Part of a small language model's weights.
Size: 3 heads of 32, MLP 128 SwiGLU, 1.67M parameters.
Each number is 128 + 32 x the weight over the matrix's rms, rounded and kept within 0 to 255. Layers, rows and columns count from 0. Numbers have three digits each.

# down: layer 2 MLP down (transposed), 128x96, rms 0.0963, rows 25-110, columns 48-95
# gate: layer 2 MLP gate, 128x96, rms 0.0972, rows 26-111, columns 48-95
# up: layer 2 MLP up, 128x96, rms 0.0955, rows 26-110, columns 48-95
down25:092132160103175153033142112123131123160122075163137135136126136085133131073104171126100133159097172140117160139141150072119089090124125103134115
gate26:169129106097076140162138133128090105118135142149147109126157108098107119140140071139118102113127140118095111173148110106077114142135091188146118
up26:112167116147153157144134134143125184159118140082162151107090185109136145086156184113125161163112182135152076067152157095112143079111097112088140
down26:167128115107078166123099089105087183105137169124131127116144098185197114140109118209122149120144139143111152165147132138160128152138114107159062
gate27:135061100074088080180096138124194195116128127124076166140153084166127076109137135125176093113087149123059066177080153116167118160168110149095128
up27:159131143142198106131187105066136098181184117140184110167153145155077154155092176110119139198165138121115145131114167138132162090153105120154096
down27:156163136119108068152111170169197124093153133127075135170124148089123145116134168112137136126071118171143155157153127113171115107113166120108164
gate28:125155079105066112191181133102105139186167137148124145116047175144064138138136110148142187130118142119096115131059117151080176104081131157164131
up28:170137127187069135119117138124129097122065082148136131159190091096157094152097111093121106052044157189135114131101138144170161186076127128123145
down28:145045118082120105118169108118066161132149094092153115162148127136108159100055067084067177098139148155125134166084079158156192105103163145164153
gate29:089154175154132112163100183182090106131149143116118104208091082172166122064103130168187154127114104153151181095116132178153150145103075135121153
up29:147169115149133095168172132110147143157138102071075122197162064133122088132187058170102128108146148107167128077166101119148150093085087167136153
down29:169169083131070103151124122131106138136126098117101125169124084083117180206144115113110121119139106059098114121106085103154124125101106104183131
gate30:133137130134109121151108127101191199167035120073167120119115146113103088059147144116173140121089106117117080187137093124163120153175136154092151
up30:127092091114103113155113193164167105095116152145158106153155087153133118115135140147078112110143115107144100181182116154152162161189117145128149
down30:087200168133159138110113114122127099089151179116157152106128131107142107190117106149115120097072127117132161060123098159055118084076194138149131
gate31:144195168040138131162151095171171169119118095067115150133145074134113122116080158146132100102105111125153140106114155151157111106103136125143093
up31:120114175177068155102191185093157134116150133166125056155157142121134126165126125091149161140146097214090097174109179189136121149136137132144140
down31:194100191101111129155145133097151123148118123207112138103149123086130150093126145117124083134135154174102141044148050133114101138143161126122215
gate32:199115134146143147138127171136126175141141176167165113128112119171166118100135184179154138102116093157119157153147177161113146095187152084145150
up32:149159108096130102131133125150060155104128147122166162086128101142162106090087132098136128024150132127160112144137126173149130121167094123114115
down32:062132086126115090141148107136133151087157122146156163148132133072160147156131133103157142172159106082089115101162106128128144188138145143115101
gate33:105123104146120097171122148129118138144108183118147139152115105112164172116139115114178138101108043119138163108081106151067117187167114127090152
up33:148136132164134121206158102133165111171156143121148092177161170156193160118125145082169115149060144108146166115193114134106099138122166107156154
down33:131145149104114132070159169040137122127053094138125144134141158097124156130125082126050131149151145089121139105122035145137135163133132190140099
gate34:159175138072205167149125130088228132120082153123118159113102152107169117063135151108133150100080147121112166066123118150158149053035104160117169
up34:080180141108090185172103150120051145131139066108100118103113087140150104150093132142179111172124142079147226179137112104143075143109136152114104
down34:170167108150090137091088123103165106139099138100141160077089147117080130121125152116108085101115093117183112068178160097058160119179143080068126
gate35:085092165126106084181137139062150121117138117104144133090192098152094083163156158108091118100144094108108155089117161140067087079082115167187135
up35:134104134082154182097153124177117121186117224126093100159111135108137100166185152136124126157068160111153095141115116158083123097114169117074109
down35:123076070138080110182186167143124132171139113134152142183122139156119156080096198117138149104145167164148091093123171095109102128124124063099152
gate36:125041082158177102146081074097183115108139161188124094133095077127142132173181041135157121088172129131111143141149106130139074145135101140133116
up36:106079151099073155118091141065072087140173076146137120127161071177080092126096115145169138148125093119156111216134125109126092126137165131176167
down36:059110168096111185118130146112072093109096148124175121162118100158117111138094125083103093159093128172069103160068102088132136186148139101138160
gate37:100089112159096115145115129080142105100094124101104103145137103165150112089128093112118196136120085160173079158159111150106157096177129131165150
up37:100092094140154109118167121150110105136119116135119115132148154088116140113090154150129166133126141089146121135135094114143173188130092099147155
down37:144145131108164139096137095112108120171210112143090136036153118172124110145104155121140152096104111124118136132123060119104106146222098099121129
gate38:107136191144120113126094088140097127107129119136117148152159121089065117136127086137097136172123171120164131147132149135117141145134146079136113
up38:181183146148146063150155143099138129101148119115147106100156159131130156116099107139097156134127083152125150130124133062146124122098151107105099
down38:105087092170084115142155144120132080153144154085122141143097110098098189105181117112080170130130085138129116162163133078143139086117116140051099
gate39:097091122100140101128121157167151145140113159146144160110079108162102108115120140134081095117199141111130101082142167155118144115108112113117107
up39:101117103115125159117165108146108095151150098147078098128099201092113105165113123153162178149134151157119141131176122081189165122155159136160080
down39:148126144173100162147128101138213115164101130107149137154096143156164119116140242138099143131132101092109075135134122180052089134117177134104080
gate40:136097079087106111108156070067110164160140146106124169099089127130106096172185083122121112086139084115130136137117116198164118144081082122149123
up40:163116129079084158116127128096132099142163122123155149158111125100132105162102121080103123178130089166126193086097119100113117112138158125128129
down40:133128088150115086111108067101090162116130116082137127120122073081103143117061052128122136163136141129075124093072154119090116137114148038104151
gate41:107100068124142115162079179081090122170113120146150103135104104138064071113137134095064168142143091109097143157100146095136176154105116151128162
up41:119192153165103135149106048163125149074159116182130147082189126115121121138146151115145046095087121086152157136119160108158062121123175083136165
down41:134108140132174159102117138081119172159124081093150135081145060140173102165136101121129155140104146085182106104151116075101158168155111147083127
gate42:153094125132136136117124192124153178145167110123091102156107064126165131105116110099144151072128130231127131116112110080153062100074148076127146
up42:147048093075123131122121065158135073154132147069127083070118117077147162139156094111181123183107089083086149121098125171122146153190098152091171
down42:047085155114186179116144103141122135131106121184145162075140082129073132162123127162165095146120098104127121117098167132110152109124189112143075
gate43:118104161130123090134132158063155158157072167116127234062092130072133113100097116106149141125154099105151084115099180171130171120061121071154128
up43:110118112113081144165123136167147125170107103106150108150184136060051068079097108085128098181125144141092124118168136105138119179113110088119154
down43:080179153099148119151139080134142094197160183086165183148118119124106139111103109099126103167118145119142126130130127166173103136095105086124108
gate44:162124097068172047180093106114112123078155093124130093107083117074160109173132145183119077062116071102123143093158093104098138167173122149061075
up44:126091098163124122131095080102104104111184094142171174142136089118191189162136096146143131161116112160129163121119079139155119105093139136105109
down44:104187193174194090132144121100082118181070180116074119184131115150123138128097118138145149131154080122121089144182164124109131178103102203153148
gate45:132157161197113154062132159137147149108159102083139158137145116133139065033053121178207174128099152148135163101168131085079110139113072148139119
up45:108117157114154120081097141095133162128126135139171174111163147130108051181069136161064083155080119129146141132141156149200123113124151134175089
down45:118105107143141121144151097108097171155139118112076130148138117123076121075140189054134165108150114145084195106153126120061169159194123143101089
gate46:157057067103134085149105157139083151105095100146147192124114160126091107140201103061156114122141117175094169127163155161109154134133107148131089
up46:158171194096146128101146153176122166115114102153105119118137115052124128126076128117162202149165151151141167149167109110178150071123133106146130
down46:095142158155088132159077156127200104104143111107105135090087104121160177114149206108112078135140111069133127164129156113131122102131081136138164
gate47:123149159107126128154096158134121203121126143132107139125147102106162102125167117176126119136098092111145149101200116169125113124072123163091113
up47:145181115130131193088123058160111121097159096168095154124134145067122114113102116091112124135116107164126109182124148109140151145142147095132143
down47:126109169155134089176136189138144106170129133074116064177113152112153169187104127154145089105171082133113150143141158124091096109138141122149138
gate48:144108168118127133188147093155108144144085111133136167175118130133142136086157079132108174144091155143145141097139124183118152085117098099152159
up48:101164146091153098115145128059128100089077102097168112103160113164128097165152142139160123134078114110171178101118131061114089151120105174141119
down48:130093159101138111131109122109096114174092127107068171082122095167189153160101092104152096126156128178067112160151152163145155153146159102151125
gate49:120104145109099137125148143153078114192161119128180186159062132133118132130102126075106122136105140097153140160138140075154079132131102138138095
up49:132161125088050068135093108140129089069079146142125164160086138115104165125074121115106090084130149130105132135092125111115131142145151141069136
down49:146125146180148119128170202173176054193083113158148128114083117134152161182148116146140118138120130126176121140135127094219113108159095120160123
gate50:152163082095146138084126183113127100127174086165152150064135073119137152139151138058126159153149114154147090109200118097067189137138079118160105
up50:134131067126138133114120162096196089104141099162127167128123166144144095098139103083150117121175185118136075107090183156114123165099105201167111
down50:176161094154073125114163178089091141094150207095119160127159084117153095146114125103108126122167110147130163110163162152177100102173203098123081
gate51:114114109137104119203138157140116169106156137119090124111094203207087097141088108129112132140124110151154143137127150189145171105146183124136082
up51:150086136127117085147176130145125149091105108096153137109169162120138121155128125137138078096168089055040168093139092132089176182148187140140126
down51:134055185121140150126091111077141099125141144150135087075091187144100131135161168132159173108122137115162130142141091056137107138171164090100134
gate52:121108141147167134115185147096092105144154138135083094075104182138095143095097094141119123167100122127128101048077181163122103138142133121159151
up52:160078160122137087107171125132138122117147151156075088106078088123184160119119136148143172088158121126187089113124097139151167148113136105172124
down52:110120098147104112176140110103146121136101087136090148142129136133157152171128144114172190169113116101119164204103128109159108130153120136112171
gate53:090128135099124106097118142126117116082166125088083114108072076094115136096090151098141124118135104109179200128146173142180149158114174097136133
up53:135141148166112166106160165113133115097168162129144094186105157158187124224193169132109152138141147145112125120102123156128127080100159067119117
down53:097138152140158116130122106126143090128121159102218105145088164138152088124097106095184154106144072134112142132097120166059095129089152172065167
gate54:157114150121111115183145100123138209201151165111130126149143101155073136113134071106158125142114120094112101159130156159174084091152151194132094
up54:098135173123146152126155141154149143118112156105098133171119156116170171122161112147117086149164129114134165122094126159117094197086136089149141
down54:164086150126099152103116149125089147127136089090125134135110126141126095156115062128082128126111136118085140132098131131121127096100134133117121
gate55:090061162106144082160129087081098098179183148152191176108104104157116115107134117096139200171152148097155121171135158144128112087119133131163089
up55:143102160184102151103104182144121128126086156121127079101117143119136157161159078157097133169144157112125107142130077069143141104119133114096106
down55:069134092142090174121149177166072137096145092182085102107134148142096155108176128177111154132151097128142115106163086134120121165140156138129181
gate56:104133184176124094104159113101131134081175127101203126099154103097089159138090168102119136103099170091108177107137165136101186116140087145122160
up56:122148133180111116084085103119111061131150085139115143120155128122172134107133098079115212127127108118169162140102111133122134180129117050072160
down56:147118171134139108133164131130116108134151140106161176085143146101090100172187100152161123168084136125128170076172179132099165058126146087129069
gate57:135130105090125133125144091114094104131151081130053083116158173146089212095145074151117121118130143132100083150147115082161059227157093105162133
up57:121105187127112125084184152166141077122148159135165100093077113142134136117072161132165110123134124172132163170107102138113123093121144106144120
down57:120076149095146091121143143157137111158128049150143041111165100130177140151063118118100125135107084100141142100137138102157103109127146140084145
gate58:089137135108123096154174108128141113067185151087129153123173194061128100148147107141122101147104136170160125075148171146124176198144127091156107
up58:137071171193156122119138106122109115096172088095090123169103120176097105109148123083104165087107159102110099060109088197089116147174163144086155
down58:152126190109083062153130126088130124195185101121125122105106141132167053163158093171159152119109158121097099093117180127167158153132154117124163
gate59:101098076114137143156135180092159119118163176157129175072146127114113120115118092176135180152125096141132126190151123101156142116101185131184162
up59:133121090182173179089130114127148113128177132135130108115126125114128081119125175103059087080123161116086172121170113122070188079115121074144131
down59:115109146145101183158152148085112114111133125158189098075184113155106149085115138068150100067096161122175156149117111106116100108113077073142173
gate60:160107061090136120153137088103151110142111106113126177096171182151114098079151145158122161105130098054078123111193072144136141179123127138105152
up60:142100143092090127139136153178084120121130139135144170144156128161124115088119194142117169122092201108117116096074153108143080077072126120137158
down60:145146109067125131162114131118170103090156125107087078118094099146091095135180108117077124120113077089216141144093157140147140120102159145155143
gate61:137105102128136084108121097100109163151162107157142143136130146136117155101092152134167116111136102142092139115033117102096081105150081179129122
up61:158086095127145154132109168135130104070092142132158117166155163131113083189128134128052175083109115137117145148179111142155109166113098138118098
down61:100150102132115148137136127110066143160083151121148067161113120069107143078093130099158057084106086139092158109117129131073149143119099121119191
gate62:117141187124125117124127156120071179142135138140107097093185079105109094108184154151161137173094128113153080126153153093123112131133111155116100
up62:143136138113102110167161114104177152131146118094132131117144122145152166199126171122113178093125121133150121096130108084103079102167101132133120
down62:133159180184168109087105123094120163157081136184175105155114109120099113105116146160110086175154139138185136135118117154093154182091148122169147
gate63:140174086139110138110102168128158176143121121144135128149118146156096081100133124110123094122155073070157156074081132207089146124121129138094102
up63:112191186101150156111075154098131122164088129162126122090132173118102123119134154119142172071097091164141088110070170103127151156134110130131145
down63:085177109067170107118143146126163162130131072148123059131083132169107137134074083167157100068142141127121165143090185148078173085075176171118134
gate64:152107159117096103130136108137103147148124133078138094109056082112106097135066121147137121177127095125090120169115172052073129180101106115104095
up64:161138162102154116095146090167130136122106085172105098108126111127170110108182125151075132164120102183149158065158113159146177164104163156162130
down64:098101113145138127132107103129157148111109146161100147054135140118086151161133077085112067138135078059158186124095122100069124112156159097084107
gate65:101135132128116169126086155104092174097075094120102091105108139165114106160097105169114122129157085099169138114106184155137169146109115075109106
up65:129087099123147071115144099114103177118143118064181157144114083145139161147148148183177074107125088111099054140112116122121179096107116129169145
down65:143142161126117137170079150124108115128163151161075178072125089142088107136133124108106164149112168131166173135098126087138126121119154117123163
gate66:161142121122143054083148082155147129100176164136185094113162172054155145117099136175113094126126158103106163078115145086139101117129121101158116
up66:117113139180138184137125153198129151120141121154128138120124103170121144178155165109142142106095106153147149160179142050084134093091126131166166
down66:080150120129117112125151133143099099091100150122179182126149159136140128114122132158096163071132067188094049126074143107097116163152105087120168
gate67:054116104130129164112156112143142124103097130119128142066140118077124154115131078138130101085206137116183108206097105074145125065090130131158126
up67:085116107095125093122120124092143107086112151104178156159105094122119160158093149160100115129138174104144123141133117170088107065147133147154070
down67:158145154112203099132109172106131143061155128097064070167135085103128125179111089105141074092134194135089103133110169152093103106133175171114162
gate68:112125104143086144181118190097126176100132035120176141118093126111177128123203145111107070140119116150188147186128121102110131113089133072176150
up68:134116096127093121111139123099088116107181082207130067116113152154122106065174111088117070102129099157118108165161103107147099173127175158167172
down68:129128104117127112122169129108135144170053133151154112167099147163146162144112117075111146139071084090149128144103087162175153118108159103139194
gate69:059069119154106063152159158119134114155117155124194145157130156136173106067116138081124116099070148135120135149098101116176091144138195112141090
up69:145124150078163118097086172108157183105079158146166185107105118079086068077096132171164106107149160148165151161145109154177182151087075131187106
down69:181116186073135113071125138164179148139131100093158108133157148151083070140152108066154076158185070100151107141202133168145136165082163136121176
gate70:062092113140125151142115139174068078108125137087071099087112111136134116102110197103179119095116030108162133094157070116122149135166139123110058
up70:091162136108138121086101174197158121070070133060111121110150146180132091161100129128136138149204115167133207091089100118112138189184126073129155
down70:083111142112121128139177086116117131112157168136045123145208172122117075097085106134116089050103128095122134157120128107139068176124095124090117
gate71:141136153171144104170131132133123111136070111181143139128109129172140138114164173173160177130074126118145112145146153127147121077058134120063071
up71:122101084178184161078135140136097118155146116133079159154093093119119166135110117126132144131084125122190110147119138092096164172134113119087093
down71:114163142092163130111130117122113161158089139099110115078110204147109132138117106111102214079166112129127170105084174086113128070143147150136115
gate72:119126147120113137172153107102135128156122153096126106069104103079088156150140171135087060071147104104098148136154086124072113169122119137072175
up72:114079145168145141120129095101117131106181105105128097119155153128140147159108099093139182216177162142114103113128123103123151163145136128070120
down72:192117179165130145114138189084123138144172089138117078114103120133147169168177144195143167175160163182116163124136138106191135174117114109142172
gate73:082131079134118106181146092112179113099099167192138143120064138115156130083149120126117085091073135054146124167162092118091124188129140103148087
up73:124136075137176124117166131140131141172080121125119184046155108126119153142162119110161131199133077175129172145089035136124083143127133145133156
down73:148065128148134164080113125164131135149132175095082115080199138029116107106174120111093130154094159159162113138090128150111148148091109151160084
gate74:100152107203181110160192091130104175107103086161127148127218102139101069064118067148149110140112125139125127183150094117129096099116117158090156
up74:183103160132187133141104085065142161157145167113134138092070115108151102137030162080163133101120169129157117111128095117155091091176104107138042
down74:136201099120140120166062131183115171177095088047115126116086098154113136133118114131133132182127160149161119073134139180098112137112179079154137
gate75:082165165086114166138184132123156128135146113137099115101139156130175075161116122175105205122086100169094139161147190111142191105123093097081124
up75:179140190135151167124080137060204122093141143159159206178115109102147095125168140152132095085111098137108151118181132128177134153112113151168139
down75:091105101137099107124124116113104106114130133167132173116185117184108096151141128117169046148160099105167174075177133174120108089103153172147120
gate76:153097163139211109133205067139098166135163100164160128103112093092069109185128107111092156080088148170122158153166080136136068099110138108118037
up76:085124129127174096093157081208118198143171158094116221107140108128126098076139130066115144117110098126172117107116114108095149137088137166131188
down76:155115104140126139151121155159149180149120074130124167078140176145156122109112089121121129181176081118143113138201144153115053145135104139135131
gate77:072174174109109153124187119168124094094151131102152128101127116106102122165091085108083141128115111097124141110110067110170140095095135075122115
up77:168124110114103082168157123154148137105129161072180132148102139066080114133180134083146129128106062148092135113138120117197115106128161126136093
down77:118137102171143124084118076132160110072123084142106146125080149103141097164126138175113103129163081186118110159161125123196160143099150145093162
gate78:132132114160096103152137089147134150074151135199146144124107125171101147064114090125104086184109126084120125170092069157119160084107117146130108
up78:112138052125113172141143108161078109131151147079116097100146145102149114139113157149124142078119124165165129090147154123116109188134204148145139
down78:134076147119112161087113124145110146147164151208129093109105190165154133099084126122062129150126145174095152149115102089077132100145164196167157
gate79:085117109127132074134234154151145107164121186104134151164119107102100141145123103097083103103189109120178176113173136168081099130166106074091082
up79:119122153075112169129060153123109144110130113121091093171090148158127156152141134166182094090094172078101153135081169099188172144189118115111162
down79:185100187103152134100122139146100149119129183101109084130155144204147135126148111156186074087178147071116130166131163183110148148137123151098102
gate80:105152088106077160110193150128143104108089096137061161076154134118144108116084080081117134133093087168138167168138136149092109105105178115100119
up80:147104098162140110107144078163094112102079084111114139153123152112152160166125096057167111081074079128107146202153186076084122115117158110132101
down80:143152125103167156167172117135160156122184149144116089139150131135040128129191168158171156108153137168154081093111137140179122181153110030165125
gate81:142101112148061107055110183197112142046120119115143132136136128112153062167179125174159117078140138154164121126132139146107144125127104140080116
up81:178080096149144151083125174086132069105128155124171117080084139106113138100137128125116082166187050124138088122093142098106148137152117140123137
down81:094130166084171141120166093141096126141118138069084140103141133181086136113031165146154111080122157117100096153131166174104130113154128166099152
gate82:128113138163156084119183166189069141183129125142167143153148150144130200133079129177171105118104175129098129179114156135121131174069056177170080
up82:107119060148123120083138121116108110137201127104091075108108113188146104140129115148108111084086151131161129131131121103197123158136146201220110
down82:167156176117180126163109132112129108138152147142096134176092104091111070104115064153146145158126112123173119099127121130093140152094126126131121
gate83:105111131121136127102100197148144122122061130148104103105138125168122114128104107167200174081119128094153079142140090067114103125110105176091134
up83:102096090142092174158070103100094119127110111171071122134064124147095129110105107128130104078118100103026107105115115083105126130170111146139136
down83:116153093136089162090116142148130107129186117147135180117134171151169133073214155185122176120174125114152132184137140087139076106150123073123185
gate84:143134188072116086144133174186109160126144072146079129165199110098111098085155154059058187124176148125139112119144108150127098128122099130096163
up84:136096110205125155107103066107160107150133199194076102072141104119121159127135147193104084105142157153136095127135140101103094116121200089121142
down84:187097095147131115178107104075170141173180102157144133168132193195143134105123146092088139097184131096140159189107098130113127108183130158108137
gate85:092084135188150116106100082140191114177116162160140105087151127118166109151132184140076111128142118153148069110163107110118105136082102105135154
up85:123172156111141149129102121142121138133112116115106060089123161156204153093112135146067147111123184128116174147134117170140093142107152106131146
down85:163094122114114168104150147189179108108092114096155174139154126152173112106065116102137165060144138135182118153105143125130136153127076111101094
gate86:144093228101082081127169110111089150151167108127138140123122092126147122108164041098174165118094107084192116083135148151068148176161099141101116
up86:156136056087169189152141139148121093097070119110088089134205154126163129110085183111112073159149131148094120138120134169139109158143149169105156
down86:117097048117177161109132068118147113095215098098100113090101140147155114067147183165137104116092137146121102107146092136106183148136153167107188
gate87:087160144132152078129079121165158166135098128132148102164088157026086115130138125129159144106107135117194122151052136127134129133110114092201168
up87:188153150134187105143066156101147156097128112168112104130126176105136153101091169183117172107141145095142088099093126144100171112188121132095147
down87:141169117113097149134120150114159143152159120122092094116157166141103092141135135112117170119115102130087133059139188129170128138128117109101125
gate88:141098105068156145166093194078113144113116162116121119185111085156160107181111208128197149088174138123091111116131169112096149104101172059116122
up88:103161167151159174133140156157119127153100140174102133086126124138168091111129137123188188094060139121165111146116169120101080117143184084156101
down88:134168142125120139150146093075138099116095185148097092118156178170035131132123132169061119135105160130117080160058056097148147132160128124091146
gate89:150131156103057103093053134135101113099146109120105177089127107136176156126129155174131131136123169110165161100104098117163131130144153115130115
up89:190169087105145125124143069111155114071081124137122180106055161106199137158104172164116125141141137117122154158077099143128072142122156172160127
down89:149146134110095092110112122156115097138139175084163120115154172172117148091087144077105167102162114167153136126160106151183100131155198135195150
gate90:100173137184175131124147139089144043109108125132151146138120131096137199110103128120143128117088115109079118159179158191093152146159089126139110
up90:108105125120167130085066147183165114181144123132114114102147179141125091103156156124088153135073165120121113205151127077161122148126131120146063
down90:144119065076099139168095111172121105124187171071163111125142080159109123091082060096145148106141135083084166089091159073118149127147131129102168
gate91:168134047129077125157078083153183196170112037095092124134189145158082137172107081138118088159114107146069125168125158161174093120204152204125133
up91:106135139113126144105190165158117081155020112074116109129167120089134129145126155182054061134129142093135111137092118101124096122154130147178115
down91:196158164061104153122130122184113129128141103145146065140129148095111109090141080143121104149192111126114093187116147088156135114088125116153075
gate92:155109156041180127126149059102153101113116144163130096139111102112083148144135069148152121118117085151112145144079105118183140154193114134163139
up92:110153129094125101081083114085111140090166130133099150191131088137085101112070144133130160114128166109146093137131109068127196114123134187083189
down92:128083106102113121160108155140181143159095119084170084100138164088113132101166130147102134107160117145139192113115154123129141170167133163114079
gate93:109044121146100143123154171152063165073170120091126116101119081152122115114117130123127149153123161060172128081114083153111114149120128120148108
up93:128098128169106196135146135150112150191143119098175120181152136140165085066144144179146186154141058147096173172094138142105175167092145148164162
down93:147126129129118107148107165130162096113085106152099092088104087114146094100038086158121119127070161138146074100137123146089208106116125142148101
gate94:159140136133114140136135100071109116156031100168140113179193132125158085149134177157085149125110127172119113122113062119126156137115094120099137
up94:165052103172044132197156110165119088151102189100107131147093113135151063128150137129146104128121125080099141115083111141068181087111172098132131
down94:188117171120104099215130155158115121127131122096064084172124159122136122107132154134123081106070179118158132158080086148117159090128072179111094
gate95:123078083119122151032122138126103091188137143122157126077158085144131104136146086106176165195149104089138159153104123140133094144162140153117089
up95:193103116066185130131170137112134135066132046162130132121084138141150160128120104128098113142139112180181096134092116064105152120169076109154099
down95:130162160134124109157145142050085142100163155139166163132138113153116111134102114118176116088129125127156083172174078134155052108127156131111167
gate96:154136139096140119058110135097184112104136158143060113101138155202106165101131152121120105083170132068144101122137114130125095130074204098095154
up96:133121142184155106074112177088120130116145127122181139145145166108106155095147079060045115085146110100146133075135187087083134181129147146066107
down96:171192123120125114133075107132156144196166073124162106149078153139100059131070122093114094173105198191061157107138119122134209111159125109112163
gate97:086119087093130133174160174111115067160162142166161099109091049143102167142028165147134135094153106148110092112126126108091137084149139138184133
up97:139193108143101141076090103150083083159122152092190122110146125128212161136096127131092143149095084122140160113179154150120077080155137112144032
down97:138188183111213065115176117129135162094196118161107132110119098121112160130091127159181166157152120090127153118108109195170116184143081099144100
gate98:114104123132082122196149181155100152081184165112121084117109105170136146124189127132128075151186079134166140164151137119125069119111120085138128
up98:168127124141148089105111135072173100134146116201125132073242084121125133152148157051099161170181189195159147099154125169141185107134180137110156
down98:118110154111131183165129143134130102127170148148094091141087091168144129087142138163177169115129118131131090122168141164092101095146137149062079
gate99:145126104096119126140125077138099153148177105107175157105154098094066164128127118108142123120106144129152132148106073153191138150123128243198120
up99:165147208134124124131101177123139149095141172111097084163174095133136117167109123137113138143126094186130126096145103075143166109118155127146088
down99:080120123146083098086213145140127180095157120151098057165063102100137126108114107133132124163112162126102166146154101134143148113102139054110181
gate100:096077102163082134158156180152052124134110092102093161130161124153077110075081130176146119093098110115127163115166138125168139132074092147156126
up100:168136099110145205043147118131085138045130137125119148092103109133112142111118098097125131143127170112132124127152097180100147175171114115149167
down100:108134170172104082153154152111168093079135150121191147113110127114138167139077095113138081120126112179131085160158113084104090150131192127161131
gate101:093110151099120115131116120159145105115128167121153143121138102121089095133159106097071082081080091095175087131150120166175104112042120112071196
up101:123150086142180073101174116116078162096134062099079122210085128136149209139075094141166113175116108118110198158105092122069132139171139137136140
down101:149113174137181129157123142113124144098143086108161091096147139200144191118165147196099099165116050056069183167174115121085108089139121104089089
gate102:149164147166085123113134164212129096146166078171118189106123108166164109091076117119076199121119177168123184111169133075145118161152076132131114
up102:144097092072186090103098094097141164123159130078129120090166141134102138132071135142140154138147122124165119099112138090080137093100112131140101
down102:146176151144116152128134113170111073068124124175119122101126164070136192086125117147103110114145147095101148174093097159081127108095135159154136
gate103:117161124156109132126151139104191112160106104171152134183121124181085117101091054187134131105111135098086156126098144087101111123092102120121127
up103:113188115165144135140106105097201136138154113123163098131142100204129118092178116154067131122168170184141135095145142140119173170135038124125099
down103:155142174105180148128100108096122126144100127119177164110099146115109109124127147110149135144168093072057091086129125118163142137150107141113145
gate104:113136117121136109106124138051147105122143140087081169161115142093075176084130197173097133165126107083158127169158118153069129175109181103147120
up104:091187166087125104153102149137134166133142177172080130138117104103073147133109107127145111149177197145154121046140131143152155154146175151168151
down104:139186118114149062132132114096109093116089101137076158072153154133176144151130128080084081146122095092149158131119135107170155086126130135091115
gate105:086170167152150137138086108106123141171099144179131182125092079146080125125135143116131081100148139148195167122174111151104118159125084144102100
up105:179090199108184145107115117111129152156188200129137100189116156112119082140096133142185113176129106140127115131109117150127154205123151166171146
down105:179108135140085117172117102142101131158100101115081092173089156147136066148124107123137094119143157106105102117098176103149096119145164133090148
gate106:163099115084106123150199145134153131087079172144196154126160094109139089160168071115175144097075081171113144075118094105114053071177147166190084
up106:121119107110148161166140124144102092147068135085108116119154089182106096123106162097106186148146143121155143116099060163136174080098143123137111
down106:144088166124179103126185177145121102118160142114156149136068179138110172155190182188169120113141162089062112160140123119149185089182062092149130
gate107:127136178123108156110132162119112133137116088104160136182129143119159165087145144174143151150129091123121108135111105144106143094129175049113139
up107:162064106071201122079123072134114135133111111155104112181200156146081138162073087106222120093103112095106146137113100080162139108115105068108116
down107:120135131108102077092085175114089083144139168094139089074136130139123118104140130182175135142170144082158124175129134080118135174153117129064079
gate108:124141053121071081136153071148183171096114111131115078095136127149107160089090088119132115144102135091150145157106161160207081097136123171137132
up108:188125081138140087122132110134145137138205079157109137151154111108156118078158151072086114114182189131124119121099184161158090124106111077076170
down108:101126119087117118148070168158154122128079157055145171100139115104117140164073109108117131111173138156144145153112145064124117173158077141090136
gate109:090154159113091145093178130129173187110131146123125095155157116122137053172108128144119117098111133107127156121142122174140074103185095115122126
up109:129173100122119156128095161119119146154200124138158138125069108154091124148144089079155140102124062167105110161099130138138145087148107095106106
down109:144100139103125196128196078116120155066141130134132073113120162074143082142173119107164106138136120109075095131122121135144131118089136128107097
gate110:128075171138139099159119078098129143171120066120053125141152108139122110153166126165135132109126077086142132102178107121194155170091124127077108
up110:099121097134115179134131129137122108129122136117118170116139146112120116172140196183148090154161108177106108126110133179151116099101120117106120
down110:160175136089130158175159136136171124093144138095144142150086151129157123103127130110111144189122094149160089066136089132074091128161128144163132
gate111:150159138087077163118182177112117148074167121104157199201149162089130143135099119114169091141093147113133188110156169105140171083156128117116124